{
  "n_layer": 12,
  "d_model": 96,
  "n_head": 2,
  "n_kv_head": 1,
  "head_dim": 32,
  "d_mlp": 256,
  "vocab_size": 2048,
  "activation": "gelu",
  "norm": "layernorm",
  "norm_place": "pre",
  "norm_eps": 1e-06,
  "positions": "rope",
  "rope_base": 58500.0,
  "rope_fraction": 1.0,
  "qk_norm": false,
  "attn_scale": 0.177,
  "bias": "none",
  "tie_embeddings": true,
  "parallel_block": false,
  "init": "normal",
  "init_std_qkv": 0.0868,
  "init_std_o": 0.0,
  "init_std_up": 0.0868,
  "init_std_down": 0.0,
  "optimizer": "soap_variant",
  "lr": 0.00985,
  "beta1": 0.95,
  "beta2": 0.99,
  "weight_decay": 0.08,
  "lr_head": 0.0155,
  "grad_clip": 1.0,
  "warmup_steps": 200,
  "schedule": "wsd",
  "decay_fraction": 0.915,
  "decay_shape": "cos",
  "final_lr_fraction": 0.0,
  "batch_tokens": 32768,
  "seq_len": 256,
  "doc_mask": true,
  "train_tokens": 93030000,
  "steps": 2840,
  "dataset": "wikipedia_en"
}
Each number is 500 + 40 x the weight over the matrix's rms, rounded and kept within 0 to 999. Layers, rows and columns count from 0. Numbers have three digits each.

# k: layer 2 attention key, 32x96, rms 0.181, rows 22-31, columns 0-95
# q: layer 2 attention query, 64x96, rms 0.195, rows 23-31,55-63, columns 0-95
# v: layer 2 attention value, 32x96, rms 0.172, rows 0-11, columns 0-95
# o: layer 2 attention output (transposed), 64x96, rms 0.184, rows 0-11,32-43, columns 0-95
k22:509460538498471551541479624432514529382506483530526479522530471478501459406500548569488546509436506456425403513485567469510586476508510510562497459478448501449476579508535507609488486540457420456412545536472484574510433533511487431522562479430484443529511553497440558553484435493508471461
q23:479494551510468524469367486459552453524481470495521538536434483438517473479512533447519544498422486468514550466487522519549478487515514485526504497503527516430433424602490558430475477376580520500466475459484538651468509487534536563535430536526585478469528483491475546512460572493461455569
q55:525542518546524551518537492537509536429506439475480489490470523467466489521481523484506450487530518519456493409562531491491505485544551510480496444539471594522516546532453429514486543512452488527582489496450445481555484553551530479519537554481491472523523476471473429460482486508562447496
k23:509419496457509546462478569534516481422471467573506477510523469536568476495482541537438516452422509466492484458492499481481590476417558479485515504535481440380483521480466504504519534474497440524499461425588558584455532527582509417476519538587480432459514440557543540486483452506521433487
q24:586521455452502525498508519521501478472492480471496453565475518494519419490563526540476442487587553500531541425562502530481481467522498470499466471473567535501479487585493393482555500482474477527526477466432471423468562527496490521573563559527417485490543513564501505497466547495516535474
q56:487509494501413547526442466541473528507465466467464499545487526470506470521585535410435541492483496494450457573482538538562504583466489507515466593416475544477496495494549518495477485576584505478532422463503518515462477506422539444414511448524513496485498547497496472478493480495458482534
k24:520475483528553481524503553431505443525542553491501459400448604449472547482505431452530402454516487494550437435576498475557512498556433446517466545557454442611566501444491465494478459437509476529511513522442478509515553607542525570498543497432468477494485507472567533551511529541567496484
q25:529571517461499522485412550511465514526441521494504537473488467456563494475440492490537475501457542472509495459510506554532523487487450538500499527436478507524584421447467502458579454596504467462522476487530547446362462499532495570464609494530544496493470526541507519528528461456520529497
q57:409573532552521461518519563442475476589484470508492528510447497518496548461610446564460529467510440539474502604555478500564511495515472519510477494524505436477524441524522475511483462473545514547464456462472445449431541447516432518581471517473501534428424526466511494425514474496508497532
k25:600500493519509447503503511470517482469594444532561467468480461486470472507469544631506476540415511538512412512504497595488565449500512509501429495510498580522462516525537500536506539466518480481456504475500489560498457405485531517479550475543473441514525544520453482483559541613513486497
q26:550426529517416530401527439500464481576497562554524481483478500458577538484435495558515447504465530433501476429404544531463499475521567438424510474515471492496534495543423523410441502536444473537456494563536399457516536429497547493491465481587565557464519596517521465473516458485478505622
q58:442508516513464472589491512527459569464464517523528494550420464559515490557461531514554481436513532478428517509444493524460427470485511478521526464480495535567517480524552484525543461554570493485495561544489530505450480505482526442437542528523533509513431430544459563583411539484491493496
k26:581474534549555557503450500526483539487487439447497486556452571515489482512520573489498550451475547505583468528546461540546458509503464437477491507514547520511446532478569534558522470467466560530613443513485513478466440518537458464466442466451494423423456552379526461492549578459484404505
q27:462493417523514485515575433584520426573438554508533496529495546592492447541449467485552547510458508465460577518516501542507474478454535422535454495464562457506469506440431570569514488487551514470450522572495470502478489490451537529540514482516487511523505524486480497534490429534535498488
q59:537514515468463444512402526521520485464513399556517529485564514489494622465530405477503461456454581528469631522462524497523522488458537446528488462487488538531507505582431538460489510578541513488551506467485547467519553447512481466543574469513472543484549416545560434461512539521522506512
k27:490481545478473500528494401485495516498498601460475456516538435487515494525481528491462464502501499455547424507502520452502474475498509566490453548495506545437529513479543463519524467463541578486436424542549529507485489550490507515447514507458546489568507516434539557472461520479442451560
q28:571496554482557461503516430529502472504461462535464433540517522521605392498467555461487481520483492491477503456582490499507536522477618551476418531473564485489557580470566523459406491486477557492497527543503423511535487579482524459413568532453506383524513486497420484451485482499500524501
q60:442543496550476537519520504573484472546580467432481535509479492441549500572521568516546440480439484502457495493481531440486449472515508539474578450498504496490459464539515454514569508477512508512480512503436485495527575489552526412533437516489505551554479516515510533567511509483491451547
k28:519521477514486550516474514539496465515503492546469458504477549592486575502529479473493507466525481481461508527457505511445549419533545483525471488499474331511491490522472531485580525368429468455554462543519517465532586498479477495525569441513485531482478486481470481505512514436480486520
q29:424512558551557423479539579462481462475444599437497497527445482478418575447524505529565533577563617496435514492558561541493545536514471567503501510551497529469455542510507475447470477477518455557446461539527464474433456514420491629511526532476505507471435432477470483540510496521509482418
q61:534550497543438492466518437512498516485451508499513474523505465478470563507480514528513415457430499484430436524499467518511523531554519496442505584477510463554530559518500531510477521557518541458490615534436492543523459505484515491519501467518426396538548478486528495478518500526480492502
k29:522538439509520466505447517469533537571461455465477489504522447448546481458523452435441504494474469465560515563574510486541517484466495433539595456555435511555522521511527523485576527518545503490473483574492501519520526466571438513520411527505447535519529441504484430415508494503467523446
q30:524532555433469485542496452521528469487491455430428521605444478564508506457573476539560450477466498544434448559518586470457536612422427544483527507537430512459489502528451499450530534511414423542525505438497445486576494567545509522465472493460520557480534440462494468516473576478533475503
q62:545555487490479484468488505574464530479511483536490513504452572495475497516439535528493457478573475464498523507509495524448468459501473563481525485442496564487461501536601487461526501530489502577504540554516480451494468418472470501495505539490539539509408464416507512459474503473568497490
k30:522462539594529480496491519493526512542528548473480418574555499541482480466496538491488491530499505456474516442422481587474524524443552450515478513479590456383511450495520525535472493425522514476533490455458473543546530501536462466544463519540519527452527513514533446476519535485512555581
q31:448511570524395504491564497511533531476485498534514538398555561537542499499493465471537517510486488492490496559529526421494507536506529570485522581478389547554538474421519489503477544498467456480588482574475498519466557502490477503544491535542498521424502551528424472450534478479408432467
q63:534538449503519517509509504463506463470577483495562543575479478452546533435469558502539441520497511512466469486503486539535466481428529502493515459546448514517535532507455462471569459482540514516457502425507518497563492510514513519519443528509533535450461536452516499501497490506498493421
k31:509512464524516468489434514514428502498503505505502530469530507602507431486551467480504545456475474544594463442431516581526529501368440490486455499492487456518535526555472569469412474480568551433490494471493565419457461460481485550529547460473509599466531476436457556498527471502532558518
v0:544490494495514499572497484495538498520463473521465473517531446448487487606494496540459450496505520519541469485515548565489530513548533456544490546472488484477591567477536462474472460446438465501468488443533517479449489479483463429454457489427507496552451554501549505428563494559463493475
o0:488438535511465584464456541476519555440443489554530492507551442535511526439454429426478423544531463524501522494469418504492458489446520564556542539534526490432530420504498474502486442475471475518506486495484511530531489514481476516543474504502539492518486496419484467563482585486506498542
o32:559534560506527517456489530490496483512586528533545499490517508493483502503602534415532561544502495519488533489503539473555498497497495493489491480538468513481504515530499484531456526433514512564461455553422511494504483517459493591523593515501492556474539512474520529546517493501583540479
v1:440536476477557542492499432498523496500519581523486537490505492525403506483521498496472511519517527425495489450576585534452456545467503511462565522416483498489488453459521530496477495448558508512506483603459574449500446492531394435545447467509508545554477532491512485555487473588537450486
o1:527510557507488516548406544531530479509490408436449536517526525487597479438461475520506463481460473501587542505532522509509552430505541493608447536503486548548476461490418477441527546589544400491478538459520483546505554582508542494456499538522482441544483491443439514482441531466551438471
o33:510475477530470465470552403486485514554526509567480485508447481502477515512563529494516513515516550539438441525460471480622508476456479507473570460568433466462508554513581514611535427517532535499425513547562430524508421460521504517478517515477544542483533527534515472515522421483509526523
v2:418463553543431433536518503463565521500529430541509514556407511440493470502507522491515393518532492476505529550503516480507523512452571485513458463480510424478452574528574488582490440496477494485537480494553525506468482497476518519512447487450559491509589442489416483536479476516525559547
o2:569520509515462501530504514491546496477437535497528531406485494467488580606459526535498531505449508556449556501536504524501466487584481602513439401581476623479496509623523438496456570459524417538551461564518487555457546480565518585548533561542490508467526511411534423436556454469554550538
o34:536554525538577470500515496472505531452517411503491413515465472513457479424488524469472430526502529465483502472520454553509519502470535496473550528512482518449535541463477524492520461528411521532465501468506547470512435432491501517516526520506438444556520491526486546494491443584511490459
v3:526486526497532490512418510491497519448512484548496483507523510518507515543492452507517499483504418478566464516467556508529508471564630528548507503453479552520378527503483593455523457537581499487525544494386519530526471468471407508494523511503496531498440435421561514546506486519489477498
o3:482518488510547507495493437498599451514519439483520522528454460479423476405554545535433492494469530508496507565559511479541530421544500461483529533550464498435546522477466550552520591550516500452502502409562578477517512587529524550456487490450495494527519400540436550562521469470487603409
o35:518491494497511473498534549520533430501523563497464464482555505518546487536512498458489445555514463545492556497466492546473482528483536563474503432510501537505524435508545457494502457474527440548448498575459407491550421527526480492562486525527518519462563531455587462478432535528505470517
v4:519526436439536413523451545480508504495463517505500533483499495499577471497482567518473484541476545486495432530478523526473535478517401611494572540516483477501470522580470409541469525497456525515537435536558501463444568467520553460493479521524515502484468458466495554538483484521552430483
o4:465521388450448525486501501556498516443523559456455488454528496525498556531476508550497558477533459479441526450370454486487563467489510451514530458427528419461484477485568462464524571446481457493527433441397476542534547528493538503456517441481465512490565563466534474523441536438501504494
o36:506436522470538528529527464488479559450521489496492426556484529483476504424528539466441525437506479474539471503509512474506467547517547532528477527485525506485498499504455505542567505546497534442513527535489500516500473546473486491511515521589577409479509512528452415534483497515523537562
v5:524489510482447526531547458446470561455454494512489462490405470477589531515477541557477449492545512470450488479499442509478494539513469532516451518605533589492460457463551554549426519463481587489529476463548502488463427491435512536518557556493480519500516447521486472542487486457499465479
o5:466485483531562526559488489460506448508453529465462537467536463499465500585470478483581581506459504524453560553594477489514547493520474603479467462483514507462463524498564437507536562531457529525570432535565484558562478478499550490488487502520517509503510512422495494413451510486506454511
o37:562441544430493453509471545479514491501456574552503523511522484493509527499517547448497510510484461480461539508483544477468519471512460497525563497500517448523426531551597519527429570468533572481473535446496526434470570516526455463463494534493580484517467476452519502523502493522523496493
v6:513543506498465472500506507493452456565521449520505535524531524479501473533500515465475478478479508553550528444525517611481499542459467502486555441599446469545509512526446506539530489459561518529467443516513515512566428444463448563520493484431408553497484567471445452489530502488553536559
o6:545538622495519571505489532463514524506410497490488454449447469600555572505454548503487490467444532505536494488520489524504488509475552504546465513469545533512402459554462580462503512494560510490498511568555532496541515467571497553495492479523540478513458426559542550574622507532484562517
o38:449468466538524494560489464421486542462514484482445491543483532473530524505482484469550554471580533528447544533487458475438446531503515522569525455497512476527473523582488471529509489512517483501526501491545466473506500539515486455524546481483523502486484478437475474425526502474495577555
v7:508476479523475510523486534334498452496558546558449516529531493498550524501483483535546477523472527481508541489505468416497469526510458555588486538461504438503460531438484458512529454452521483462533476511488457422470525481535438494527528551518487550496513514513503517603530447533562497548
o7:507477482586487462457533572484510499517461570393577495464558446466467473489426540462441487567465444478472545510538470555506540496467506496486506545406492551496578418413509497518453582498513487455483534566402529487456528507483516544517444469523527501501473552488518487423536537481485454539
o39:432489474491554495522572494520499433504470450513485437495523515487551419518621543459568505461536426514511458518550447458508460504489497445502456525520461498524455515504506507477579451518501510509467520521594493537482456517468473481502515578456496488511503512472544474501446504508457553504
v8:561472510483520526454515511490423533504474501507540519524503562546518469537566497452513528533528494456508549514513516477458527447441494455491512528476524444572542482517519498483506493544507503479516402436439416510538498497466487493462464509533491557545547458508493439524528511469553517488
o8:563518476540474485494517478474444498551471509545436473535505524565544517556522463462410471493569493512454548550518446465475549475534548509524492588527468469492484517480513501435527512484590504565530529517480483479452521382463572500446498474483538547520476485498482489470479519443485555513
o40:452546450535612490481454520568574431529517481516511480477513542491545526477521531536521405481501542521490541522452499483590523495518522540548473486494544556502541519572532501474487495502467516513535549514546551502466484569509484531544518558516484461501467515536448521469496534561496526513
v9:543465475504446419539508487527467489481475520568526568471504554488546460423496454513552536468481449498464455503515487511570462487488544428451541494506454487469527565525527487492556477503533474546510429516576443439466449553542490559553491462508508474521577509480586479449513552531469459575
o9:437522509447561524478520544486551487504558463565459507544476510563553469491526500612546426469436419487533452462544496490529509476380412522421427486483523547521542511507486454515464454573493497509504530492531503493522473539450500467437565520448477534464513537461555521516508463530405510528
o41:599475545523536509520483528454486523501489543472521466453474528455480485508539503506417503489574551552482425497574519464421526489561553476493477511473509480476483546532503471464540510548518497496517535486465511520529489526446462542532530511533405465575384475487429537449484460511624520446
v10:421505487567514515506450466403509508493485510563541551407510476549552499453528471514495515434503517471591516511497481493444550514433523535517557418497533485510467488451502529499429541514501449537505477513492513445505498490506571439563466460518567458467504543515496511536576527519485421436
o10:593503445488463511461493503485437550481558499440459431533455541453476454543527525499503532515494502515467504486498512495451520528469446470445508510400440483548523538541499429513465549474513608457556558468497543505509526498558442524499460515517473473591562477442496522435475464492448502528
o42:515513514479464480579441389541451479514541486530474489493518521575472530506433535517520490508479522536448463531503473492497523438540454526467495488597538512455515487473510552562490549496548436453453471551502456513507472577431481586472522548487536545506470488491559435493457516472488573493
v11:508554506548526508476494453459554551485569489508474420452543510614501492491531443479529574563458521437461506532504397563546488496490444477567556445498481525428500523489471500491542520447443440521524491530518520526564455508443497481512530471495546523463427495437446483546569512550476493517
o11:518576518463567466531526509535529530498462491502561485573433463504468435472460469516494578540487519508576531557469515410546566479494467469537495447454486515569483458512490552489534470471507451452557501444512564509470493482515556527482486536540455547520481463479561519503455561530491453454
o43:453485446432426521452452473434457518466503441445521501458516523425475503554555528452447467528603511499480537458521523471504520538521489428475487548522446524502508490509534445493514529488519500480473505416457496509477502570540377507489541457489468502476532472576525455526501498517442493447